config.yaml
num_hidden_layers: 19
hidden_size: 448
num_attention_heads: 7
num_key_value_heads: 7
head_dim: 64
intermediate_size: 1792
vocab_size: 32768
hidden_act: "squared_relu"
norm: "rmsnorm"
norm_place: "pre"
norm_eps: 1e-06
positions: "rope"
rope_theta: 10000.0
rope_fraction: 0.5
qk_norm: true
attn_scale: 0.181
bias: "none"
tie_word_embeddings: false
parallel_block: false
extras: ["local attention windows", "shifted keys"]
init: "normal"
init_std_qkv: 0.0277
init_std_o: 0.0
init_std_up: 0.0277
init_std_down: 0.0
optimizer: "adam_variant"
learning_rate: 0.00157
beta1: 0.9
beta2: 0.98
weight_decay: 0.0
lr_head: 0.00656
max_grad_norm: 1.0
warmup_steps: 298
schedule: "wsd"
decay_fraction: 1.0
decay_shape: "pow"
final_lr_fraction: 0.0
batch_tokens: 131072
max_seq_len: 768
doc_mask: true
train_tokens: 483500000
max_steps: 3689
dataset: "wikipedia_en"
Each number is 128 + 32 x the weight over its row's rms, rounded and kept within 0 to 255. Layers, rows and columns count from 0. Numbers have three digits each. The size before them is the row's rms in percent of the matrix's.

# layer 12 attention output (transposed), 448x448, rms 0.0361, rows 80-191, columns 256-287
101:168101157178135214122083185123111115144141092150178161109092157092125125115141163109029128162129
101:096175161149063065139163125098079146101038140130078097133175118110121172144143097142162096152075
096:179133101091155167135078154146150166142108107182130096091124171139123153054153124135142195182115
094:198175140178148093158081179134156118100133144110119076120171141061102104057164110129167141110137
099:105132171115084119077089096155118164131115148162121110143118161177141172155151135184137108121103
101:181122106163059151184149135125142042137131164145152099097114135128130146108118129114166090144162
102:149115132154146120085121149096079157103161109124087126163129181103092108150123145167105127115116
097:154161114138091141132070128161153130160158179146095132146155119109111111111083129125101150113119
098:040081154140063176181128134110140153138117168144086148132137152119041134083172095128107122146149
089:102192117131094071118128129112121133156126125157132119128156134112151138141081189185130179094057
100:143122159088158114105115169119095118071120087131149138126118139115124186180148100163156078115154
097:105086145180095124140102113104118131093149121104100117108150130154139105106089122103094187096183
096:110148085119089135172079080168131091109106121133193168145130175095095148067116107141093108138138
098:154133192151105161125142085098138138129084082142114095120170082100112074120169094132175176080106
094:149136092132125140110121090142139134123102095123130163136146153155124208196098110169112149063127
089:096126156095087129108137111106126146123132125163156180135123085143088173255082109163122139153104
104:141163128109180043160198132147116124114086155143150132093100109099190068093119097107092116162109
108:117141163073102181156161089122133180140175079156148170141143153125102173137103120093138137123134
080:125154141115159103063107122184142127120079156134101124166143128114137125131108103131134144125127
100:092107134179171123165175150144137111080165099077120162127126122113131056166149117081096075160129
091:137089108147174125190228142131163146119143140132137156150132089116148059095142149027142112142133
083:184163181108156102148129151132167133105147094154132117112097114093115073110128103087114162081175
096:094135131168106130110110087129123132164092130127143118126191158153105211171088160186099107112114
099:157059146177106113161123220134165133136169172077175101186117137082112109150106142081101102123149
094:186100157103165122107102178170151078116116105121074121159121086150124111117105091154116146167162
097:098162098103132173170130155148067135119163150105115090139100108060118150085154173114158118136176
092:129108122158114111146093156123077116150108185098088107094151139156158132165133140198120099124096
103:177140185204159199121121148147104091150190125147102160100148193149096137126157153114103151125123
090:177149099165159123149125077135237159158126100182112153138167169091088103071104146125088184122112
097:147123121130173131182138126182169127107134098185127150103088167059161128046150115117099138147125
097:163143104135128116099124118102124105132096141118098080137173145120141196101127124206132097114104
101:151099080084126179176095160149165132112153124148144083136130045041138136122130148111144073184122
090:075084091134162135069160050094136095119105086175154071122092120136115141193170076135121167112146
100:134151082115100132145109152151096093120144164085163162111119138153133099096099132070125077129084
092:099154041147153193189091138138124132150122092103171165128108171108131094039139108134128141106114
100:083163149184164095131166123134084114059099132151072145121084166194189154065129090123137161139090
094:151148109097086100103134091153120151088117092068102148177176064118135119126124151148173139120121
097:115109158125116190078109100057095126104180128154172072172107125079143055126107122132153145152117
092:142132116082136162100111087134157152125173111087123150121149100068072197145100114047150148159138
093:116128201125160122046103125136097110094129059133138091154129178167113165197118114137120199164135
101:116079150128141158137161118127185138117125138108079143135158140140090117171111076121106084148120
087:117155122146143127187081157149110139128126131104159125100119111101132130034169132135183082132149
099:151115121108137172155104141118112115101141169125146140084107188140135063124129105149145071138118
088:132121133054225157122167122113134143166135112157097117123065124127066120065087144141128128093118
108:137157112142151041052190094109129094134136113114133080142128153158149087166083123116105147147150
101:096119171162137122180133091139158139119143177180154118127125192136076104061110180133097158162134
093:178121071107112163174133136156130088179124152090147086103123117112124096052125135138122080170130
102:155129153091152105133204109087140070143105088151109090094118085155101104132121124105190134151102
112:169139123088177150096136161140160092154141147161130098152153138113098129129116135142138167143192
137:131153155163141123090094147094101134121149083143105118101095144116104139122122090174138117095141
123:125099123094118143126152175125151149152129141134125154133109097158120144167110114108143066150175
143:190113145184099124138157130106138166112109122174118125107149123149125120054049153154156156139107
129:089158112088095132120142114117135075118153173075118140127099132150105113160140188090149066159084
130:105099138116118122128157047126089096164116176124116158142083216110095087118135140151128156176100
132:147106176099143196130129106115136158172132119070116103119074128143134095174181098170107185102179
142:146194136148116120112124123112110160132103142103142196140135102159147139180129082114178128132141
134:108126142128087155196155098153101154189096188098165098139098131155117113146133110150146139100147
118:120138051067113126156126113119114086142116162141157144159191108163121095144187113130158159132127
106:165118110141179137126144151078079093111092138180127135103150101170114118073085130148131130076111
124:115145169119186150122162132103165171139112127078074115134087053086128115200202122086103161131123
123:229153094155120114102102169141140159134121152108124099126165099095135145144135083140130136099098
146:190115162149160103134119140161143092101147163084118130098090155132136132158106138167135141129096
130:089117083190089112158171090158069093073184195140141179141087171150133114156128150130075142130093
116:127142172109128120149113057138161199193175143093187144128108083176159127198172140146130140096128
123:109111193126107121088147123114136199129113157125117168086120123182098163112095126127163097122160
134:136103184089176152184132180108117145152091056126176107148148161109100136077088144119112130135159
127:086087161094119153136122077140165156135138090132082127075095106092110092127144125073117104173128
137:163141072127108125168114165088088126159167201126169125102149074152142152163203097134127139121041
142:144138083069185175118141151153113101126172141135165092193098089121089172144154140060149108132078
126:144125142130128131061113141104137111146131146092117131141112121082085116135170054117107104113096
117:126144076133135071122161129123101104156126143112145146118176123068118160128162115173121153171145
116:161151119063188100105135105098205172128115111131196160141139143196113127156115072081133127112090
144:130137129121096103152137080130138189078126195110095108117201161098106096095094053152146154123102
123:104112148139141130129140084127096106142124118158096119102130144083130137184174136129114168083179
142:060164128114123123143086085135157113164103117097103118140106111113145186181154085148109127136149
130:142092224097124120081154145151147143128140127157171165120165100171109122110093177092126103124143
131:158147123059193140187075113111149155134152133144136103099122140097120092068134116101094092102119
139:148083148141079106148174112162138208079089144079080120119150116107177123143053115130108141120157
126:104156154140161127120213146136155148120175156113171084166056138181141154208111161136138122137146
127:137137134180127088134125108167126115154114160098101120075155147129096128158102161131147147149185
128:126125138090179049051085121147110120127085076128127088170104188153076109148093134134103116147084
145:092155171136134151104168155111126152133089061126086152142138129116171168164093152110171110146152
133:131104130152106130164178149124143124154140167168115113103127179092098134103110170163117183136086
137:154132122080135126154102164137145103135162083175145054140097109131106132165154064119112078108094
124:149145072085169155120112164134148082113151102163132117112151095070102168127161104111087099091043
134:108103136086145143134138171111199128115136097145144109129093007128085180193141058116128102144114
122:146175133136075092078103135146122086149142132104096124149076125148151087157145126152200166109139
136:088124133084142136114142106147138156073141121109165132153114149105105116120154111114145115119144
129:146131154087138188132106148108199181116106120193097097157130106136074160164127114116123176033209
117:120088117189114110148165129125067071103134157101138135124123170116136149113068183175124119151139
117:147117066062144126106163177128138076078136133172095107172119120114082149191134144057081032109116
136:186116162192118091086164131120158180164114151095110140136101157125151122172107083183162151109218
127:129106087130124134119116128131085171135159200065170117117136148109141157126141154112062124146154
125:048136085110167114132122135103163177194166104130170143062099152086102123121143120158134136157118
118:096120108102203181139093117115168127133118105096134142161130095061120132163165105103168143108120
133:144157119098162073086104124145161098098153109118184059166121143172084136069145194058186090137076
139:098150175163073089151113070148118119137071109111096150131124161134181120111071150146153133203126
133:141052150179089120146110124148044109140082166138157161097142122094083142105113103175115110081139
134:143091114078181074105159099138125083139097107084193134161083131146150091122151142096109057125052
117:124141197132113135094132108126127135152136150095158095146126096099114111173121148131152177125123
127:109168082153116146102125121172168158109100123114082141091142098079129173123167137138152175133126
131:158117110168104100130126158159121107110096210162021091130139172133096108093141131156129157133104
136:148095157116115136100036121119104181172105116097155120145171096141096110077111180107142090157122
141:129140132152084099191093131104131116112104165149120122131121181134100140166058119188117121116172
117:107144151148135088142129129100126129151120132091106094164098141196125119170119187129181151192169
122:074120126148162089066088118087118161158161095090141169112132117107147169079160101150139098087141
129:118098122145084159149153100087135139191074157095070104141116119117174128174201119148137177156113
126:132119071138183192112100157077178144149106119124099158137098117072102097119106214103176130159120
120:166126076060177108104111139114110090095117067134141123167130158098117105097150061148070150134129
124:138130169090151170127128125105177151124163177093104157152082100130122071122144194120166139172146
120:122068081191093094173142178121109159166143185120120159122147138103095116131164081174107159138107
147:132116060080094144138132158107115010103149165164091132112111127113111116142161082147085110117052
# layer 12 attention value, 448x448, rms 0.0419, rows 81-191, columns 256-287
099:166097136127202100143089130173119090160140160103150154128118145146164088121124171187100104173142
100:125121097122061110135091153079141086147130069150146164124144138140225105183173211116089132119098
097:069091135083103176152112106059123148109145074106145172140100121092178104155144122088131136175194
099:118121074151149105186093165119171134172148153121099102133137052131133095098098129164032137131162
103:144111155145167126142181111135130110108106104060134191099070090031128151085147115104114037103165
102:097132174145121161183149110125154089163085115156125106118121128136111172116121107151150102133110
101:122106141146165177139136117058129147078154101134155148116140122087075131136165101097170155189148
095:156091159118184089097130077153097160076157155074146086079125109154158136094137149160074162149091
093:113101130096177128149113141174158112107084156097163154117064122128077098128104105145087061128175
096:102126109132148094164102121095157086083135157151111114183147131145086210097122179107073136103142
097:163198069094128069081190141204172107140097113134117154144145137114127112131121129116139122127115
094:174124156141160117108180129101135184146092148084133163073191126157125079184177143144119102157144
101:096156092149090082134113137111141128135087124091113186150136190179112166183128153104056179161176
093:130106147140134146089124110148156126114145131127081104119101131070109175099082094072103113154137
089:142127153148148111138161131196172137094120102133113117162144169107102155101107144125064108119163
106:131143141141130190068076107140109137102154174114154108161120159135189137154091149148191166079108
103:132082164145089091147114139074161123172123146087081086131162153123102118113077179126094149159143
091:163054111145105126128100134092191152104173132119105115141131089174176074156114123187114136164113
102:145192167109144153098105121124089129082135110153145098180162174123141083179122172121146136085142
092:094139127088142117107044107152073149111152127209111145112119140098134153119187107160142211091109
089:097155097161141108150159123096109100158111136122077123137069160114136161142109117108136158100122
093:130186150136125136094134124170147091136112152143180155108111118151136096095146110161106093128079
100:188133145149127171164166082144072112117151151183153101117120133166146087099090086141150160163119
098:104085089124129175185115113072071131154148137132105064095140101107117148147086111117255111102146
096:159132131149178127157127168054131115127117140116117176083167128143114088127115121122190098162158
094:124171140115159138150074104148103127157071110112105094134074122118153152143091145170121123134134
106:123163095115087161128070107081177069143090147090134090126072120118182091133125175124123135141182
097:098134134084100116128114127100105182140159147110159092100121103162137107138064068117163108089128
100:148137158184093145138100183067129185146105146100176084112085114117176052103126135102155093107068
100:084139145155129158160105147136081168127135162112143104096159096200162119175113055105159081119155
104:096146120146132142145155157028110134149086134161165157100147182122132138140154097114119122126098
089:148125128115080111142154155221123150143131117107178158139161170127137158145146153130124114085128
097:136080109127103134183105096122139161134180166104077099096120135127088120133133084164205187153139
091:129058170125145117150113150086110121144131162182095096148129138140192065149153150098145100155125
099:170108073137086127133032124118135102135135162111108113073133080134090145126106103156196163093084
097:054132132168120103108156126116108115157146120176143138123146183170106159162157133097183129085113
104:131181131087136071109148168138130088128104192129072158065182112191072192060145138132105185089164
095:134101132128101105202192126081071098147155144149112147069106133126161094151153125153119136113112
095:155103103106088201162174118138115133107107135142146161141145128130163146166162118186113079133114
102:167131097105126114186113149192104172112116127091141060110151131134142110115108155157157173137104
092:153098178174120140089082146034115118113171140140112158129120123154139081125120108142110175118106
102:121104133093133137173140118083131160107151154176112135109132121133082134158105143112088163131128
093:171176133144081126133089132089086133124151129031126127129150150188130163114093083138135210132107
103:107139086134114146172098172177086067102144142218122154164164147119141153090080150150157126125087
097:106075117095106140107220133148135156212112044077137135088109083127132101176150087147128172151134
092:124090134165154131166176111051139220113165172127172134117133134107142106146153066097178148097084
100:118149119091104099128132151114061145156206141125154117134202195098071199102136099089122127097132
108:151138128109095083121152070156098116129119071197120126112111163134171128109141113185157159163148
123:171141068152088119159072134107160142120129147071100108168098147061068113134098144100143122179158
115:153115139142128131095127124177136138117095123109148132116137119132108104070169151149072167110100
130:120137128088098115126143151131109115115180113063116134169107125179093165060149101174082093127153
119:140086148127113112111119114116146092078126132121146074137083094102133125127137140124133162097109
119:157143119132138131140069154116131142142111166140193113123135141108140145131146082101160116119126
124:196142106139149083145097130144124137121117115128145145128142118101149152106109099124126124182180
133:091072084129113110127152156145174069091173136164155123141107158159129118127102141125104155126181
124:158112209126080105139099152158141139187145124159081131156151141151115146102108108113097229095078
111:142093182136144161112082095172185148122140082137057127108037125120216170181122145116216114061115
104:150106144108122168092165166203086164119092078138128154123106119125108045118110117159118135127164
113:113120069146088127168135117127176190090111133120143123108144104173107163114104123142088165117154
116:138145143137121139144084153185156135149071113157151128113139212136157109104102194183100167132145
135:089136107108103145107163161095068149102106156097187093150195158106158145114112107166132106120133
124:140097111119095117114140091098145078130146106173130202163141120045195164121165145150180125137083
105:126114091103103124117101154190160114140139166080147130114074129067077115110132104071101155122154
117:134139107113156122108107172183125099152121117113156123143101144127095027115157046150096149068119
126:193171153118106150150097103135138152155101124130113112121051166131088026061133152111095136078129
121:118099095150116127157150122090113145120105185101136136144122133132137164076128113137078116125168
124:173107141110094171098129097168176131157088141187083127119135139170128131152146180135094138103152
130:132049189096139125130127124125118187124135118109135157072125141116167128062182115140103124119106
118:126109115166132086147106106115158146125056169086127057115119099170090058123119099138069131117133
111:142128109113104157119121137121100106137184069134210107088128059168102069167093132078133105132153
106:060149173125111162130108171143142112144137142133089083099181148113132109128157143125122103102173
131:127114180120120149105152149120133128147093111163061123124180149128212184097090197142144134136116
116:143134054100104142079094128138119140143121125081191117141056115123166133079152128119159112148098
122:145127121148136160118172165130126139118139099237149186129185107103172066153160151158090145126102
118:147157089089148124158106112135043102148127122127137116129099108115147118096176046143182162105152
119:102118149125146130125164125119127149097113091193055122164155106150124153124152150135118178105117
126:138201119121137145148135112146166131139081146154086129136148151150147149058143130169145110136111
117:111084161100095127166105161170122145119138156167145169111174208069188173101166138137153150145113
120:103133096110111149132134146104142106209075088141117146136148114121125129138131108153131119122156
117:093113113186118168167086104114163122105165153145092113158119128086172113096115111121181144113133
127:084112046119135126147153150109151108133136154154087161157112139131110099150140183044082125121127
127:155127141077134133096073167132082082103106102137217141134169133201175128107110125071146142089114
130:114053133154113086086140158123168116127096146081132101098163149182112189092134190116071145084085
116:110114177164126148137110132087158122117078134054091115102192092153090158177131124170099127117079
120:160116166142126125115114121103172137119091166077097120086129151098077159145153155137097172124085
121:079133108094129127161118135184151105146116106149147154135136105202129126154092150121151147127136
122:073138103108138082173127099090152190079133110129095108109146129115163149134131187189143160147083
122:141108109137098098089180140141097155150041133102105134090118188128132126079144163102107167135139
109:117124136125104160155105097168119102080175142085152133170172104128180152164134102116186127156100
105:136162118139156155164126103137146173072127097154129145098193115133108085142150142096129141162090
120:154122086107127129108130162233083119154119087181163136094125131128148106082122085154141156158129
125:164120119132153131193200093110117144076142076160073150166129148053163113096149114179127119145123
114:151117162110117098163115197142114088144139151126101130138143210061143149093133135093073111090123
108:094106177156103155086113134120160124128091160109175129090138125099104128138116211136084130116176
124:115102142158114183121170162065087156100126091090184105101122124103148130101099069196146133138084
124:095143113127157129123138132100152125146151135157142131132216094181151133143097138123156135105116
125:135131126123174107105115130137109127161109111074154056173088119132193109176132102088158178122148
125:092101174094118169152083125114128165116148162109156108174142131083117112185100113136121135075131
115:102134087101126112147159123161147140122136127162142139125147135096130190075105100083092132120162
117:141112103180153099157134116065061102177158102153152116130101160175148171139094099136124120170117
124:072144112131127112124115063158137092152121103143179133126120145142186076156114139164120153129119
121:118165118187173128106160096138137118154136161153082166120135143157143107142162088161114147141141
129:163146112115103152093198141132164101144091105114167155123162091045136160130146181088139145127097
115:098155141119089166111083135157130096123164139194173168164169063137165147146084159152170129086136
123:177148085162157118080140101098117107182147127095109156140061077215120107158182149142104091142178
120:175141132166136126079115161174103147173133094128178137127118109143116091158141145126110127105160
119:145141105136145128132102092157111090097159117170120145086179144196112142157151114162143097141149
116:117136104161107103128131055085133163094138135178120107086166107126137126126098104120188189136095
119:111133097133121110119122116196069151133086116244040182138156141128154156135125080156137148147159
114:177078140147129180118102121181124126110100129096105095157203140197137135128138175125098112111133
134:178124133137183136113143094133170152099102149138157169159117135146107136162123182119164168118142
# layer 12 attention query, 448x448, rms 0.0487, rows 128-221, columns 256-287
059:106143153139105163109086142129093178166127130110111168184158115151088063164149068105106154097140
070:114134094174164124125081108059088156108052129056131116193111109113131151110115127125133082183165
069:142109094110157115111152095107184113204158152136106173130150100096132214117145142029081099153117
079:167158168136158118126144167162134180118133121162156120112154127112141124126125132135091201150101
078:142138098083143127125128097148135183179057146129128117115052127158159167206146105111134148105132
082:101147193177094135106096121124101068041139125162146122190146158155157079114093166138105121192078
100:109164176144146147115180148133114101154144111163123054121173117108147113076125116101055180086083
082:135173195135119147143146118148087178119153134121125168145176064127157092109089128134105153105113
093:117122086060114101119114091118113146101095126126175212100127079076146129174163165164094140075128
093:110119151099142140129101150141111137152110096148160101124060124094139157108111155039142170170131
094:148121126121106133078180096142088058127111123148132120157135122090157124174098152165100139126136
087:162101114129105114147112096097154171143128150181154095131142174148124152140167094102167084114108
095:122129128151158051141134209141148187151132092164160153128141072119132156099116107143177137123171
095:139130216146149136146105123184163184138163132134114113114147138148105184047062091082137118147189
096:144085109122082107124113139137176198127141129165133124058150063138138164041163120139152120117188
094:129090103113109146139050185144106133161102118170182210169093105142136124145131100057103101065134
061:117115021164155092153117105122062109129095077114134131136200098151150142077137114140143054101126
066:135110147164102203149120073110145102145140114168118131100157140211160077179186118149153113118136
065:129188127097137127142078131070124138127118060129136150136138165098158191161153112119146087148085
069:173148162151150126127099073112101092063161127094091141154139210136145088048101104220070121110125
077:153140178117186084103092127149128172075153105089139178115103143147157089108121128180111127154142
078:160117192114132140090130100143053156156094136075118109151166127148102164086080175137094161126092
089:173004081119150144140152074143136107150091116221113091103102168136105129147173132104110114143174
085:165078048156137132153083115132178177162151096150134112134069172154100156140141079159071163112165
073:128171115147140088150135118070131106145112151196157100111158125098143115154095092147115097129087
091:219115121157165099078128052127120116119138109116057035129129158129092131116180130183112111142153
098:120127116180113106118132086134126143093150139127112066100170124130095148114129115104148108151109
086:130137128129121147132138115152111097102106166106111086170166120137167108117166137136130158129062
090:137165128121159161109084081098081125092080084178108112137197069125139121117152140117119092165130
095:143114109118140134094146100092116106092132121136127199120113096067136101189138146165087140087123
088:142115143133190148124089143140184184144180132134121129151128107110100168117146089118172170138170
090:133125098136159109134083114198092072127138142035095100117105160105124124159151121158152111150079
112:111121139152123114072092105100150102131104186154147106155122153157136104113155171039149111107110
113:142091148124142081113155113181153101065088120158067102149108105147133073126154097125095102137132
105:227072151124091148110114132132165156121121195160118154118127125142062150116092139155150041143170
117:109192141177155152125183065156130163085156148126150126145167168114139108110145073111099128134118
113:125108173088183118163099063132062165109122088138124099115147137087118130159114109109134099152141
113:152145129124120157147120131171123146156162146176115155135153157147118138184103098085083125106141
120:079164115134113110138143117078113143149116153107115139129153178128160111133139065137168158138082
120:125132138120109053159134145156083108133124166158126164114146150180148161179107083160149125108154
112:144169209116128110121072067169129180143167134122130129173127122168134116131096148137110146102136
119:091181126121107073127072171089108125119158128193162149106031152148136150090112113152125132117081
113:124115118129139067106112090064176155186141121111118127155076087101120127124179146189105161147159
106:103198160138129144208110122107118167126139110132136150155099173173101181143179144127132156121098
123:095157126103115096166150132103148079106142130085124098154172203122120102150141101096083095155064
111:119102100042149152147149114117171088120132117136206122199132137123114110132184179092114126166096
120:159149136114091141088178112139103090132090097165125126113208135115189140182158130126105151136159
118:132121128065122160146153052159088108125119123131040108137130146140112141105132134162164168129084
110:179155092142090143132161110144072162130139112080078127165116146089137109138074121151135064109110
113:132054122160165115135118157168167120140145171114036113131105140145184157128099102119105116178175
116:106092068082092099167125128121154142176120094203155148122068142088107145145168132133145144076144
118:142107127149111087161173100130186183150171136180168195077133097152074146128130151158079117129220
111:114157095178118104112119150116112118104130082162156089085107137181108102083156100085188139138102
115:155166169130099141123069158147158162120093101136131129117140097206090127086128186090134160152220
112:138155138165113087212093115112118155145140202100116149129141175170131091126102136170194132108183
115:079122075127141141156104157108152076098105112071145113143123147176098110151146151096138114143084
112:156109135117136140069142160080109097121158136148183170156186151134086119156104115134086125091142
111:109055082139118075124150120101092106121154133188075190157140107146126086111135115150145109121152
120:099175146114143125093093040135127161059119120095138089137170101170120124159122103176100087191108
126:117175159142119110103118164218123101141088150181150146192121092138124143153117165091166146122166
117:102149152129121148155166080120189175097101088113128151081196070079119126045130123101149130116120
115:144096127064116128161146098147114068139148169143082134153094097196129095119167203111153112127066
114:118212164170124137103193102047107087124158160135120169160132143096162094086128118114161135082165
113:080176129170131098185128141119115190119147078142144114113081192116122105105127111164094116139060
092:111133123116124107144139114175155112155144127108139096126089114135161102129123103103136168083100
092:131129108126135115176132134122150129170178130064128125107090095160069125148151104098103191119102
092:170135128140122208158152112113132071095054123116132120085201107121133093082109124156053102082131
087:198101161137174099136173153134126105117125116157125120098113150185157164097086157152150114101159
111:109129157171179177181142132144123117116142144130096109127077165075178166136121079144114144132151
093:109083119109129160155187171114214124086111114126130093088201126116126128107128058124124138088186
097:111106113167161153133147195140194122167150111086082091097113168090090156121119078201098159125194
089:106133085133154095075165129174117116112095145109062089143166108154106101134144139178108147116180
111:076090173160216138165128114122132147106157096136129055098103155100116129146141078131114161181124
103:123149108166174167185174081150130105175139125132125133162139137167123145181150110121165130152134
101:153125157146103177178120123140176088121132130118177106121129137125115101130118124121171183121145
093:151137082093113084133133120137159156117106099147125139096138120186103090081116107147116102081165
097:223132148126085158088121131108143093163127083122097156131082131104126141084160163152179171108077
099:164143114140070160120089179150080111108097127087189134202123161129100188157096158116122156135145
105:134119097167112105128155119146187180159130184122128096117167137155136090108128156102151149097163
105:115151143105140093138074138135109095148098133144179105140156111091129164140141153109084147082143
091:132167098174155132170114098130167075124123096057101179111116060070167090116144123128166104155077
090:137155125127095106147113081115157061109129145122101152169141099116119135164149117126128123145164
094:116103112062108126137157170148165077092104117213160086169139133083123168122087146136126096054124
099:134115130090114091125129143142136133112144108140169099187110161119111168134087165150161143113139
103:168154138098094068167025126164095116139136147115110119132101208100150220150116184113108123128137
105:116142148127143100167124164128121141167189133188128142085156184141116158160137114152144126154132
085:093105192179111076122132155128154136090131127102107147104102159126104159145121091140146093120136
099:120117137154173132157157181121204101177147120174152077094153175096107168073163138155160150139141
099:108158132089092088133106148103068180074084116066104165098091134135164092138126106133136086128134
096:145124119126136140149087106158109151119115154168157141121110092152126157160121109090125123114170
104:152157121126152103071081132073183189171157117114108130055140111156088174109156141102128083079146
117:124150123160158122131146063125142161129160142167101167092152180140175134102142120152104089087119
103:122147150139128131097087175091121117118118160149146153166186076143122117133114135094146116160142
099:125130109138097124073156122109125102094115155142144110114173133064126095130047132149133086117178
# layer 12 attention key, 448x448, rms 0.048, rows 128-221, columns 256-287
055:140118061119146125180165061130184120113152131086139123161134157129144212099166141209132056115080
057:144132112080177159150117147087101092130166089121155154129093073093103143107083123171181105135126
060:074096139132097163105080131114110130077149116150099144145108101062122134107133126087129131106108
069:127136081153083120084116127126165076170146159085118173112150086108125127141115145141148146195137
070:132127139120044098093090100124134065188134145117067145183135163153144121147122086202129143160130
069:141136114116143136187166144104141188151159133183070097092032108103083061072155099126156122118076
072:183110146145144115116147124100181203144146175101104103093120159113124060034136115124180184104095
075:122111146134127125088133130157133180138146158162128131137125098141104128082143094178087157113171
095:126102090139116109150127181108096132116087121094123179158186113104100151126105153061174103091193
097:067083122149139167138107172148089144122129124121167121119065132117117168074149137086192131184088
097:105142101134097125107138159127112117107116095085148133144153125130115104050134150089078117102109
096:141073165142113137170166154133131134202105193144108140107138142092125137121132108178109148148180
091:171115120155160083097104186070150164107165127128138092144180083154085121118144154102145106085140
096:147113126119170139176085085139134122150106147210102091113143141205130147185055167149128084096117
105:154076125106147125085147146111150137172137159160129106101116118112169104159134133161152092118160
099:142079109135089147146139161172121169195132137085130146151134129126149125094173103143120177178157
052:127126092093125122155150138086148207175183077165171099118104150115105105125112152126150147190136
060:098105187136102102138164154159113124157142143136122101108118122151116166105097075134102157089129
054:142105173142134147095117186112122099107099144079157131139101118137140147115135124099136102131149
067:147134135135168128110132101125131138145166141184143127080129118188163151109198134118124105139130
071:146179134103129102134151141127106095157119066102163167204155131110150228160158060088094104109116
074:112138159130119113123121108126119084139145154161083107151133137113109167108089161132068125114111
077:118135125104129196109082089121184134120140119140115088174008202147144155115159117129134114157084
090:089122090126136135120080122119150132111174083118111123152086106122119144177175120113119152152140
082:106101160132096119121139197140116151145113164113123173138101102083126109118135122102108162157151
092:113170048111161122120139063133137108057110109139113133144131174091140110144118148080147058096093
091:150079129108107085159183098134146152097140169160171126130171086059132079157156081141118131082108
111:124102195139132169110167137149113134181118154140098128112070120156157134131138133149120177118152
099:157095124117137138143177147133098156138124139163129097070131148096158108101120135142137113168126
092:132156094134098132127123118126099114117137125088116198153170149112064104111156140131093116165133
110:130143079125145144083075097118171110057137048128108095153156125189113170168121158118169091137101
091:107142067127144090081141123076138137127089106137084130127109121132133169163062118106223069061117
116:107166127166127128097133131087181098139106183155132136177134165131150109120130180079117101106110
109:105109164145094084125140117164167085096100157112071149136081092116148126132168113111104124144130
109:221068173135096162092125123157202132137104225124148152129135121141093161111080127145136046170169
115:123176124149143122142196075139133166043160159120137099172169127097130052101132104117133133145144
112:124120157090192104176123075183024139117130110130129094148140111057121118168093155151141108139147
116:158145111113094147128172125140154090183154139173134130142143124112138142119156114108096127112141
116:098171068130149109146107105067103106145136122109093135134159187153157113155150065151172117134106
117:090150133117113062157144158141075098155116187150124138140121123189149165125082116188152096125171
106:118188221124175108137108109166156128164134122111106118144122116176091085114106147167098156104124
125:102190128089122081103043180107113155123135123165128140116029129162128147062103121147107158129094
111:124112151115165072114123094069171151138138143107102128147120084124137093136181134152117134125118
103:083199150112154135166126146126125160129122131156133097100082209190128146128147151124143121104074
111:085148105101098104178143129139125069122166117075137125148176205131147113143168135094049115165065
116:117087096070139128119172100128175064103137088122165114209133158121115088120194194092124112180147
117:131136132124128135090168075124131101127095102168130093126178114104180122188165146143133142152143
123:137122124048104176115177048150073097121096156124058140115097113162121125096133161172152187118086
104:160130092156092135134154066161091116144134115089101078167099157100132118112085133129146092097101
111:162033152196154130122135164141177122181137196109036075154079133129172185127148113126101141173139
110:107115078106131141178121176119165119154127093201131165134073119084166161132161119141159123073138
118:130128101106099065150174098127193174187161146184142174089140101184061101081117137155138075123204
118:105164101174128104107107145148135174142097088125165124127125141156143113093116104076170151144154
115:142126176119095170100123167144163146104069130167147144118175113182113110118112181114176162166194
107:180122107147104107164118082115164151163124207085108136150134190211126125149133143146172120103156
114:102140063104154151119116153115136049114111102076155152137131135207086102148159152096144135159106
110:109127141144136137069142172096086082108165127147194174150174135152081091135126129142121095071181
104:102099102107080090143168135129085125112109119203106169174141122123152064099129151177134114126171
123:106152120112124105103115009131124130110149134059127083126158109182117127119157112209090101202114
122:153145134151108106100141165203127115144099133157162130160116080150113131158128137129148163143163
116:113122143127143139141165066124167156109094100107113152090204103087126139069152124095163159110128
117:127127114060125140173168099157152087155135157151086131121077111186123076128180162121135097090085
106:144173142188071100135175117070099105111167157130105130157134146105144109112118155161138103065159
123:110180163179138130180111142129121226142152104112153109129081199129118127092133108132118095135068
100:116136105105174110135134145104120126138173100130186118098086112169112144133118112118134168091137
097:075089094082093128155128089124112161123140128153178081173093127116120119155172139107147127151123
103:220124128171150172102104118179174072119104180100101155107137159115150122169144096151130130072133
093:100119137128119114070081151138151115089112122205103126105156162082161145110137172136144150139114
105:080131138133114103092133179147069088142121108166146159142125133162090163025145134178134135155124
094:095176127176108152161131101075132122166164117142166132125105101070111123133127153109161141169166
118:138106149128135144158165155150080130178169089123096164125076103128112171100139114144103139149108
086:098112066102088084145191129085094118059171173099131115138146110135096094044164137123157135159141
098:070111127066170105078100215128142111147175107110135139106101089158105136052163068110118132134132
100:127143149167117135125100119146084115086191115166096111142101205101107104109097161110142112097085
101:154077128164121141136114170123136131174129104126128158148088140133145157137087043090120145085068
089:103191093094092106137130114136165119171124125095123146092177104072120104088188116160115115135185
095:202089166103136133121109131117091139135115160121066115137133130119093140210128134169128187181080
100:171123122180120157144104170088105116145100116171148135214054142118189121138127120102129163146104
103:171175167128127166124185111173155104167112132128110099133168102101137137128090128166156131091110
101:138106118116128147121133130112170119153144102104209094108165046134126101101135093115150176134131
102:089151132190098108141103107110194115204188096154155112104113140142141097146162170135152160122119
108:122127140130137115130153094105111129125116171129096085144133111118174105174098087182148080108118
094:048150102149167100109107145170134135114142130134146148093092158097147129090125088096128138145038
109:103147134128156100166138173118111111133168091125127123142170065148070150071126189100133134099119
089:100048114102120145070114198133111087186138139126062130161059094177071150158123097153123071150113
094:148071156087175106126180132143081118175137056156118163091081132142085131091097090149117134150087
089:186099190101160108074085136141074097196190087183107141166077106116112112150167143156102146140143
109:132119167115151117120161132132091117173140067138127154082080143142088152080115158144108120124103
105:088145120141138122100118153094127124082126113091099081184144147183138106206109062116119090160135
094:146129097162161124117141128123158118111151123149118113183116129135155131154100089111167132114141
102:151156127165127095116163083144147085142094106154057100113165142145107155099146181175095127086120
102:087115096120136171139142122122166135140164164143114107101148147123090125092132152093081137100103
102:180135134089093054114151176149129093093136135112118114116122152139147104118130101131095155129120
090:089118113108096167176159123112128152127070104140149164179116094104119166126097103154132132202162